Each number is 500 + 25 x the weight over its row's rms, rounded and kept within 0 to 999. Layers, rows and columns count from 0. Numbers have three digits each. The size before them is the row's rms in percent of the matrix's.

# layer 4 MLP down, 160x640, rms 0.077, rows 0-159, columns 256-319
104:515514559512494496464507504468538567520502525526500483464549501488498510518530483475530520482478521482543491489503535533506518494488463525496514526539505538513536499471493531510520503533497490
091:535508539516514514532495530514486470488522509492497490539517464497464505477492496477465466495474493498526506496512499473461549545545495520509480524503503518515551498522517494448517487505494505
099:467477526491486519487489465509526504500524528556521486499498473460487498493518471496508501515466555491510472469492508461515523498478478499529459535492487474481480523470493523487489497524491538
095:486509521471542453508508520489495532477481515500477524478507479557507515504515491487508465502512474512475548533474531496523479510514491526530506498485482529528498495519485496533528489480491471
104:498502470486531484484514511482480498452476526483461499482516501506520450521491523523516456506539454485506544559482505511509510489497513536547517456486482516531521499509548494525550511468475490
092:492523530514493534485510526490514527464540484477464481515529531528503459458518463510536505493522537486476516485504499494486525490472530492514511482492459505519504540498487505493535499489512496
087:493512496520457511490489498472496504507536517502496510485493503518469476462505524518481548466503496460468472492479489516486485510459521481496497480523536497522533482476509522479464452518450500
097:531498475500511524498546508511448542491518495392486490457503521538540511489491501477519543520531520512501489538513517510457462512550526521512544455547469511507497494530502474536519496455500456
097:488529488509497496477485538478506501494545490513487498526498513463504462491480469494502525516491542570530521477465502547471509476454472470503495512521504531477511465470510527510508490509459520
094:475506514526491471481504475492482540520549532488524492515524515513523506490490512519518475535546463460443505514510482470482525528524505488533515494528521513533457566521501485509522524475504502
105:516536526479462483509525463486458463438512543474497499465525502520539493516485537505483457490506484508468510509461518515486506500497469456477504494452556462494476511532501472504481513501521481
106:494510504493505500484511484481466500498471543465521502469461515507519508498497500479473481485504471505506496579478493514502489495506458489509507525476524505496487513522497486514466482478492509
126:474482507477483487551564488460457468470517507515485485497530464470499510506489478495489506460487448486496485558509518472487484478517507480524451538505506540525462547524507485497516485464483522
102:511476481523496495488480491500479499535449519450497515520464516539490493487529513519505495507550507442477512522496500515488476468517515486485511497531451444499541481519481457552506471486463537
095:489491536465505490495501488551508519497478481506467466478510528496517488453502500507504503491520485489448501529498550499548499556532502501527495478481499476509506508489466492521513512489476474
095:533509548472485507535537554525517503486493517480477508454443524522567506476488522505526485499470524521495484485512518570503467500503510515524490481509457510491515525517456526492499470505507542
092:502481492527487470474534504529508498448472494485535539486467471532476509530471500506486530510517527473503513510463485469439496472475477498482496495495516478509486494508442510484465463487518501
104:490494519492469482489537485512504438496511528499463472510526489501528517490483497490506495476496490489522558510501502514464470533460548512538500460491504500527532524515486517474539507467481554
101:442481501474492474441495498486489488496493491440508523509505533516486487484492521538540488520503490501508480507464539501556519497494517470516495462494514504553486514510490463537484496458473520
104:448485490509497509528505472495484456534489489488499521501464517474489529551504475488471506471495467513478463473522442494547499508482541495512489502544481483517472495506525512464472531509507472
099:480514512525508512523493542477515494486536498517552465475476524463502500524490507504480506498507534477521477506481518493490474515488469522509464529493483519500470521547494493463481520535511516
091:451468503461506505517515486523502441522477454493486512479532498500498507550521485457506507527543506537417493523462465497505497476520497541495483500546493543484485466525453507496571483493467476
097:472495498488490536469488467496504506510483527468525541494476483498540478489525514481499485468541504519513502504502487478493522501469479514540517501489508478494435502481506470484499481495518525
105:489496535477479507476503480489527529483498475489512496490471522516458486467491525505491460477473506506514496505456463536490463466486507456483504491510484485540498510505515450474492474450516564
109:499500499502518501494488483534483489543503485475464499521482549477473513496505543555504503509507518526500486450471512495461453515550480479496553490481503502501480480509508509513534532523538536
096:510490507470516517520502500463459481482552524500514489502559515499550553479498526502548542480488492514518522500498501523471512501498484494509492501538494479506515528518490483502482527496540516
101:516512463517523526503494495463524506494468456463478499501496558509498497498531477472480495511492500528508509535505492477498487497531517505531478480517499506496513511481484511546522466534499497
103:545493541471485470504504574475461520487519467523541513504464519442503493503510479490523514489488521473517492498499509485509492507504491515488556531509498460517560532532512504492499517490475511
110:489514502532492517498496497473514485482499468494535461478510508539464515542478517531508518429478483511496556493484517487472474491500473528478499458488487518503519488489476527534517525484489501
099:447484462468469497456516519467496493541505466537506516524487527503519506510500502504506470505529488483472516472526472487532502496533461492522528468484491524473496499523460442495498472469474530
104:467490514498475432505490484441515510514476519489468507511504501476476476526495486482525497480505485513517560520497546493502460543516526460508491484505492527534483532479522477531505495498466532
103:496465473498479518476517502522518513566493500536512515509501492489538488486490502491519497525459518487430495530498503512501502518424532485530527509525501514475509480520506505516492537498513526
096:493489489464542490484562468525514525476507475531486548458499509515499499499441477512500495518516510527533495456513481490439499547507511496512478450509489526514466525502472497488495507492519503
096:543466513501531484516561535435479427475506486544499502491474457523443502498461532483482486516493518546490456525468506536500502485519550452501531459533478455486516530462473508461519474491489478
103:506509565484472493508447509512521513505498527535541486487531497471537481485462507474478505475485532531539510511470512511524539532497469507487486498538531526523499507511549506451491492486513466
100:465512528458543531525509538505499505503522527490542528470493473527438542487514482528472492519485498537514484544510490481513514505477475487501491503513552493569521542510498544535536561489534494
099:552472499488471481493517512512510466483447503530485500506457492525551475476517506465456523470472515528449534527503479472542459511494530500499472489504501498501464488475503449499479513484497537
103:561504512495477461531472537511475503488492462487507532516481502504518442522519516503505544500502516527478490525526531537474516526450475549521539493493485467519503514492475476532521512482539504
098:501461482532505482472488478511470504426511483473453496477475477519482469548514472491501488515502531504524531479538464446489528484478491508474506487506485485476460483469478459500465512528529410
096:498481466534478518543526455516467469490472504508488505508465518509537521520480488503524497491492509456511502474486500492525496508488507532494514511508467487478505468437478476513510516511512477
097:465484507469492517505500476502507486484488496505502487499499520459554491501495483504544480566504501519499448525517575444476506533486466495459524490508501527529490495439478502518491483490438496
098:464527495489492492523498494491534449522510554488510525480509507482555474505454529463528533525501458516525534522492501490486469478515495444466435496549534507485492532483516502498499521544514507
098:487536565455502511484503518482489434473512514483508509541498462499503520480520512517474520515525477443453499501447464517450492527500534479477529495491510452494503484532535492507462504485482484
102:463452494506520508493526461540478524502490517480449515503517500547512466455488488497522517533483497499489469488540468487490482493501490526522546486494517486490507471499483507443500432523505478
094:491523518493544508498493511510493503476502495530491537498503521477480463498467558480470474525494477535508477487543495504539501505504488535473510489484514490492537452508478512488531504510495472
096:546467494508500489490502558499492461529525530433535528456494478495527544515532521525515481482505461483477464468478545479547496485523533484505501501526480506501524523529501475540489482453524518
092:507451487435464503505527492506523499517464519543460511508499526412567523468504542481493501538465527517502482487509504524497483502482487515489528516455501502485491499471531543483518457530461505
094:528506517479505557519489459518520506491480488494522495486491483502540505520523477524472488477497490491487474492543506465510489492454501509500517512500538492547502517484500524469523508517528482
103:471455515524485528470472478537507500510461537513525474505479500535480525509457496528463488477454510535469469499492480475487530500504480474475486509459472433487496513534508506507478484486496491
095:501508530522513463461484485504472513556505465506518491508475479539440518516529510527451526477521506522497499497487488511475480537499499514506508485508519521545516517502510495492494455476512540
105:515530490488530515483520500511526550537514461522530506500465508482466514498491503464501498510473505539497468533528504463508513485511479509501504510495538490492537531484496501517499513530524529
103:523518491467513527539477501488524504435520468488468560471485513506495493468467505508530489525541516549537505489515468473507526519510480527486510509473485512510489505493444455535479548503502456
099:515484513463509514535534459512498511448476527446480472514511499504533505456544528525500510440513481496490508537524512518476505510532481530530524506554482450518464535538526465461523502480546513
097:528460506475508494482480506514484541452511536475478467520529504504461500481458511487522471462486508574509519513510527541506492536521447503515519529522492543481532480496484495541509512498470508
098:496513493535515495500470496470496481502530482496492534482487501519468493474427484507458529493490531527513491456498465534510482482460500500498458499468517483509528508499471510494478483476517481
097:513500519516500499499505496468509506535485512534518512457484530470513526476514583470468493463563512515488541444521513527530508541496524423461472501517495472472531505483517465528515501486510512
099:491516474534515520528522486506436486514508542510484521510505493497499493479489504479498505510472475487499502524488513510484474468494447499454431489500536490457500480470476553526526507500500499
096:511540502499508503450505506511479491522463498517478465532518488496477508533480542491489523492477535504582511543498474529489511448500505556491493486489496459546558532481514516480514481484526497
098:472523448472477491502470488495496556511489523472502542489455539438517493507537489483478517485500517502489482517493519453473469512537516522522473457480485481467514472491473497488455507481527525
097:525519495486513534473534485501538447495457479465488483554562470557505493477497537523557502514490481511528533436518507522473501476516542520486549494514495556491469498464534502524506498518477522
096:542488520511480510499504492487500436500464523502539480506475484457428513505511538525509458486476494479495485521535489485520470512413495428512460512531489532483452494527491495500462534565495511
093:539483504506500473491522517534483535517505529506513514529525533514537454479529481498502533515478466502508519525535505516545455543528499439519491501491476525489486547534506474490487512449493501
096:466509519498487484539509459497500501545455513538523473514490508495519534476449507490477506485501518503462485494484515510513492526511464500496459489487514500454539496498474541483512505488478491
105:490497527506481530499510475496521500516551503495517556476490467525484530492524472467519519512451507511502501490560526455491462468517453492508519462527519462512491500497488499520471541504495495
093:494481507516521502540587482492463538563481528479427487479514486472494517517454509475496511516493490467495501503474496499484484535517470508492457497434504503519506516510488533503494477532498490
116:487546522483513504472504510492488472471511501471479476504465516473484466516461496472493466469489481512509487509466506486477472515513502468550481425495479525481529501525487516536561548466475473
112:512526504493520519462540494528453475513502509500495504512549554566520499504498501487549491547546483484513523536523482486496497519565556507530555491500486522500493486525527505492541517473482478
102:465469455475477492510461491499505521466444477500516488487477512543524492481506451535490512456472495487488526545500559501482471534474506490532457519482461457494474463498488501511473527513456501
099:508485488494509475505514512515496495518498567505539490488496499490472435521536507499478503541543579434525480522487508502522468487490503463466498486497521422539516523490478507495461454511494535
105:491493502532528511431533540484496520487470519507484516519499510525488489518521488483515491492513505528504508457563488476560516519495500475521482533512486542535515527496505523538481527541468496
101:522537485490532528548497491484518476489501485487558453516538518518510505514484503499470523495519519440534525519450490499525518503535508504575505501523541543563507507500496520493508497517498509
097:527568524529500498493513521522520492496477475514466471533502546529513446502473469505543468507546520495508516485490472460509486500495503517492525488536476512508474520504491525505509492521494475
100:509475525449487475476467486507497502490515474500470548457509518521505520436508517527544495525495479493485491465497478501537521510528495461484504507508476502521488505516497491536498541478508459
094:528484493453467499509497464512522499493517503496533490538498508501487491544452522545467490496517490495536492492493491479510471493496545567532468486491461486506499482517514537530533554544481506
100:490521486515512575509523522490479552530473476474490502501487515529502487497464481494495479507485488470479504527520509469485515515469519506485474512511505494516510474467453471541489482511496486
100:526478502512479500501533499497504466478473539479497547479458502440507490470481516505476516488442513502496480466470539550507466528535489470477465468500480473494500484501458498504485490507469514
099:541560496491508472542529476465437525470467497489494478552500541540485512472489480488454512488497488521543460547512489509486476485510517490503490487500498505475493486538512485494503507501513489
092:499499452500511533505493485469477530505515565475525558566491507474495489527479484519510496472523462462480527497468501474476489517484518536504506508465485543429503477493511539494521519536470490
092:442481493457514509507504452509485526450493545492514501507472512486517496540524543488487510469510509532472486503502512502497509516517527472495525506498444446511549500502497506503482480497487537
100:541462534485496526516542455448486476500502507469544472521494492525482528498442504474463507521529515487509436503482476494502528500501535491507499517493520454536509486487533469481484492520508505
103:491437492504527530485471492514475533527466469527479517489486456490500515484515514504521448521476501518533488517524577535486445484492495495483529527496486548483496525483526487503527483514486537
103:505521480523480530453462515475487498538495500502452515493477484545496490474553464487511513482472571486476523544509496501523462504515477534483458493529499543496477526497486502524470516503500460
140:531483501501513518505484493506530489483511477523559465530476492498466492476468469510488516504464510499533468489489498510513506500470467512464507527520512544528495484505482496511517485497474521
099:451519474528502484492476533469453508492501546492492536525474502455514517528482473484509529510509528544540530494490490500510477532508441496504457477491473519487494506487515516507517545541474516
096:492444464494533487474483545492481520523487504469496477523488553530531475498543524552493484471512479536573531484465523525497479491472508517487445470479464506502492549501506524498473520513559486
101:517463460481453539483494524478494462516483472467491531492485556508465504493506488509504512482498465517498506463484497481496528514475505542513529471513502504498472499485500453466477568474556529
094:493508507517476534568446546492490516528494465502513502472485462477485544526455528483524492536509488483478482526475548516503492568522523492488518485487499560515499484496481516488489493504525486
096:503503523506502508497504509495486536500499532499471522541504514516528485550470458515500527527488487530496501506478498503481475509474526527520476502473475486515512518511520494517534471534500493
093:523516516486522467488542492498489525507527565518542527506478529484518505498510495497488500494471558513491493512482536534491512534499529534516499521512504474525509500462515515518506465514520522
094:487490526484510521475513495483469473481471531522504506508456457502533477483519433514467543489497515450492492449481513531473482543520489515521474465502511487518454462482458498577508505496501483
096:504483518521509478525515502525484538514469487522515501504510436510464521507493522526502522467473508513535521501499535488529534547512503528535509493490520488463539500451458496513525506509543531
104:536483488495519501477505529511541495506466504505469480500498515479494496446478489505502488491507517486548499494515504449563472505520543523482502485511478535530490496476525568499515452547521469
094:475547480497502515504495488500515513512534531488499472485471513466528547522506466505480489523501487474520478473470472467511514468503498468497475478511502480512514506499491509515513522507468483
100:520481482521484504528522529544479514428499506500474487513508489525509479473535503475475504497487504537512481456499486463484517510519514529463514518482469494537455508520539499464465462488507493
094:481483499486513468557456503486490495456499504527486500528531483495504501485502499467480507525526492514488497496507531525503544492510535451531465534484527482452508527509516493504536503515495563
097:498530515551512510502537479468560495479500530524498553469570493554453492552501495479511510495501517472507547491517471511479521482533481500503483495485470506469486508492464506454498527480483474
093:546541475454513489516505494512503541482505502477513471478462529479516471497488489512466424496489483519470452459508519456487497473454489504479500513477501482485556512469503509510494523525517503
094:462507533463568504476492494523467501538483483492479541468516523540470512488532494520500469517473490593536535507506492476525529527469522469520511511524503468490558514496506509483512517512512468
099:492498463463505473500487514528503461573461541556543443515518459506518516498513499513512506469492523471507490490530482481532550522505495508523499492491505489491472491497535472447485461500515551
101:525517430516440522453508494506526524491502494452516515509466518532531504476490519497514543503516527541490461500489452517566509468533503528488502489508531539492520491490467515489504525504519498
099:479490461478491505482506461540505474503479487477546482498482540524502467433489511505526498503529488476439524501511508524460513483445468534446474525520491459537491507552468471502506466469476523
093:550460469549470557492491523506520526508453468493497510472476496499496448511497509498512509514489552529476472557440545536515437504510507550492525506509478516506488494539549496495541504500512524
101:515475491530480477463523521524516485555515456522504529458521503553503515465557477488530503492493522507477483454452514484593469522573503531537506504500510517528462474560496470453513479496445489
096:483562513542526499511414504482526469522506491484501490495493503491515449494446478487471475491437519523491495491519520499494516499479480475464493466536514464462498481466459492502496481492458531
090:493438508471468450519526504520515509522520470476463532489503524484519492494478491492510519465475500481486538523506493491481516523470508533532509521516528455487510521472461460516506505486534490
094:490522481468484481483479533524498463447481520447480499529493465516481525507473479476473524508481504572456526521564418466472520537523516519493499518515498503487496496516549501496500482506516497
121:502480510455469467470480535514481547502472514517474472535519488513485510513489529490492487508507507510523550463505521513457526564493513529519533489450558504501505488501520500514529497460497494
098:514482489463457491513492524486520522502498496503534533496461489522489453461482461485517531501489504530449498537523499492493490437490483481504516461507504519450519476500495493453506514498511474
093:513496522514517493494485488518491484522537515487506493518492528505509550536507501517505524484515552518478507494497545487499509550508492501495480506499528520522492518503493506495496468507493526
099:508540536518511510473484513458502521477554531458518515499490529546469506500479543502492475509451498467480494511485506523497460486490516493496474470486479481521522510513526499531507502458487495
101:502480483515498506525533516541513495506506465532501489502508494497454513515507482463512509537525509439516545537528529527489490486485483513481502543482454507507536487492540449499481465488504539
092:509491481517507489491562520479509480489468486453480504504507446522469462484453518528482437474488488504508507509478463499519520501460541443493498497549499449517514492491494523534466530493455457
100:499472508523556500480521491481540505530539525503490451489548510533520465518529478469517521490532511502481505553534505455492551540497489515516513500500473511494489513483485492508514533501496519
094:490459505510498474479531503523532478569507466513476512502484529467511458497528514546534489503503476517520506467500462501479503512490509533513449503493487496465501513507525508459486507515509493
095:555532506463485466505501487460470465530523524508482479505516507508471520492510543474527512500501504500488468473500516475530522456479470506492497515505492530525474485522524526490528514494520464
100:486528495543467523505546484477527537533500519527514498503479522492525527454448503488477439481553503505526467524493496539486463485523538488545484485516479505494475513497495520499510488500481538
101:502486523498509506511432521458476527530552485486503511454501511485464507535536513521513458456495501448491443562483486497583523440489462492500489507468576490502521512500475498462478515477519499
120:440478501479509493512494513498463464479490521478482484513570527519509489476506471491500519503521504493516511535460456555471516561510514468513487480476535501517512585504500484495494492494524511
099:460509436538449494578508450532491559495439495495487525488492528523468459523556473540472493513521488468509434560495536470471490485509538448516504475526478503472498504486461510519471496469517540
098:545524525513525519546516539486515528468493463494505481481423499499505519485529454499466531498484495509515482528545495494539567451488501519487479504475543485470482470499482495522512512489492516
100:483483494484541521518492515524479520498500530497510485516534533489471488494469524527494527453494505471518506521472499548497493462509512506538537506497494512488486512542483484505501477476504514
099:476505509488523513492524520486494538547551507508469477472474510509539522544505505540503472513507475515510487527498487527517488512452496452512528493495516510532529490554512523463527455509512485
098:499510567493520521529471492497484492488545512502547504504508559486535509527510466519489494539527498506444503507497514462493474487524506512549497468511509536515520504513550569513520513476510534
109:534494499505483496520491514536524526519535526509483494494521449487473483500493494520503511508444524450548533514526467473477495515492470505537476520515467480506541508508519500455495465533484477
097:496506529490525513528478520458535510474479459506515487507502533474501518495522550495483498466486496519499487497530527491497498474506487491501494521499520477511502527500484483522475529518560526
098:497481497506482482495527499488515516500525495523491505500519489490451496528486542487540529491478495462451535498460543523543496491522486525501454526478500502516521495464502494532522507493477467
097:545509481482501487494531489519496461478498530497501515531503482491489558467508497475450518498510470531520466490484483501451492435430501506480511511520514515503470516438502461492519513508506480
100:495497571499467507503476519521537541518516512521514492527548461500478536487488502475498542505483517498473532487489498502521478502480497505517502562499511505493485565494515516515511510484456521
096:483486533487479509509539466518553522466523506513507490498513508529500527546562465531511449506478512457500486513498520525491484489474501487542445459512478484508512520466467523565479501521483551
096:479529514488464489527462510495511478519510531491534485549534497489485540530488470466532530510464482529473526536438539546469495483484492505542503537522504502531477530478502499487504516508480549
094:500513524515512486513460538490475512471479495510554517481507493452520507512553496536528490497476484489505474486521521531452489537506506494542525482499515484508412534508510485499485483489467508
098:481465492533480481449528503471469465501515485482510520498496508528448525490524478534446536481494489482481500500520502491534474508463550468514500542498517457562490514500520457504462487502530482
100:486484438501488500506464510551482500478470501512486480500537532527507503550527515527450455493488500442512504487541472519492518532481513551504466505537528505502510501505500503470489495530480479
096:458446511481482489559544500486471550517485487506513569509523468531521529523474512522496508509457481509536479512498485480465472503484527474515495485488504467510519489514501491486495505464493519
099:522496490473505518520484514496554491519544531518488452480487508500491520478466515504524545514456496503495495518506524464491493480492535517517477505480502508485523504496477513531485485552500447
105:498535494508524477504533463486501514536499508498494459484537505497477481502494486464529553518500493535481486503491439497493522489542494521483508471509502465456525512451476487481522469462525499
101:533454486497509548497520487520536545476474489526506453492530509515492503492506513502491493508502558485502496441508502510496497484488507465493522479500526486500503497545517493461517461514534490
102:495549540523541535436512496510518503513532495535479462462472488521515506552476505500503519505466521471545498470484502488478469486481525476461549515483523508475460492439507547528521493481539475
106:495502519525533474504482544516513492490508459462481525501497480552514471491447487512479496490502469468532534453523527479512502502471541502465507509479522517505485466513524519495455481519515522
096:512512507498506482499483539492513515498544524495471497543517463502491486529505476466536512496540482509493534478503512501489492573536502495527515496502502528501490499506561477473474511531513512
138:531480513487467493511527517492493517483478515477469471450465552482521452499548504479459514463511489527482489535510541517515509490519467503483512513461486499492537449484491474511461442485498489
102:509500534536501505478449526484497489533554512488566479503503518480496514530502478520490504498535489512497515532482450501541524493516530487497486544513512515538486495531485493523452499515543477
095:481525536563527473495475497475513531530497470544512494505483482505515530496506545513500503502509511522514513530483544462515517511469441555450457500507496483480471513493443471457477530474472536
097:522515481491502476455522505519453536480493475488516485523479507522521510481510552563462479520483485468512484487481480492524509525475496492482497496477536477522524467524520488505495516490491501
100:504453504445504514479523496520469464474440487527461489469534446531494553523485512492516467522559493482484504518525531495483501501507515509541520411472536498459504484466508494521559455464559519
100:509503539496518479529496499499510519473506525511507530507500523465500458507507500484552520520517491527493487490488563484478464544476476462507526473464532536506519508485512519486518508507512498
097:522465480480540501528473515489494484515496488493536518489460502499534489472509487519511461504516516466514502484494479469465495506486488475461463515492542511494499484504486528494487515557517505
103:540469481504537522522565516527526519531489517477490468511512480530556516516508528493496487493494535474515501555533472513487492506506467454527520499492500473495531494523478561487492503507474507
100:536490493487504478509502504459542473523502521505493506522483523504523462477505528507493527492529487466470475528552495461507502496516514479506511495489455486490524478509493532507507502513469526
098:506540500510494513495487478491460471474546535472501507506477483490457460501454489522494472517540507469500518476525526542476469502483502490474481481505489506462531480534543494524480498498474507
098:506457523504484472503522518500473486485477563487482500499509502510521452527520506502514442453514501492515524536477480526495478509532482497516529509499473531522479517477515511510508470516444561
097:494514538485457476494444530514529535513484482515476463493507503470496483455477491531516473502476480499529539507539483464487497505502489438476504485499481530537510491478480473500468494498466508
109:519468495497525523498526475542505496521499493503490542556520523504502481514458531529510461551508552516504511507512473527502508516534530495533490547529476573498512481498530524528507582478516492
111:505486491504500481484534525459454494494467536502481487465506498514478485507478472459497483483495442500482481555509492513477466509487454480491486495475496465469527464477509525471527471455500498
103:480522520541498485510489513528457510511509466530532507489419499474513498463450483483501533536496512506471457502540475499514560486498495516470493534503519481496491448504487505504480538493484505
099:528492486506514485526516532489517481479464515461512468477472508498528495473465507515517515496510539490490494495505514500493501476482485463512477527507467486531487504504513509507491534492483500
111:474494481534512523511501529508514498501506499496504495471502499515493523495524510532465468483458518528512497494475548505477502504483507525559495491483506542530474487533528505509497498527486527
101:493513513518477506492526471488528511432537481498502490499499483470487511461515491495480542517565488504469531534510497484476488542472520473502467480549510498464488504480504527508522471506504501
100:469488518529514466512486516465486517495489501476536487509518451508473485495447473492561538502536503467497538503569528479507524521464520512487470486495499564522492509484488532489486537499467522
086:465460498477514451484468484503575494542514516509495476515485487483485519499530461545502528530504497552491506520493506494491501475501452518478519474501506480534497501475497451490471503514507507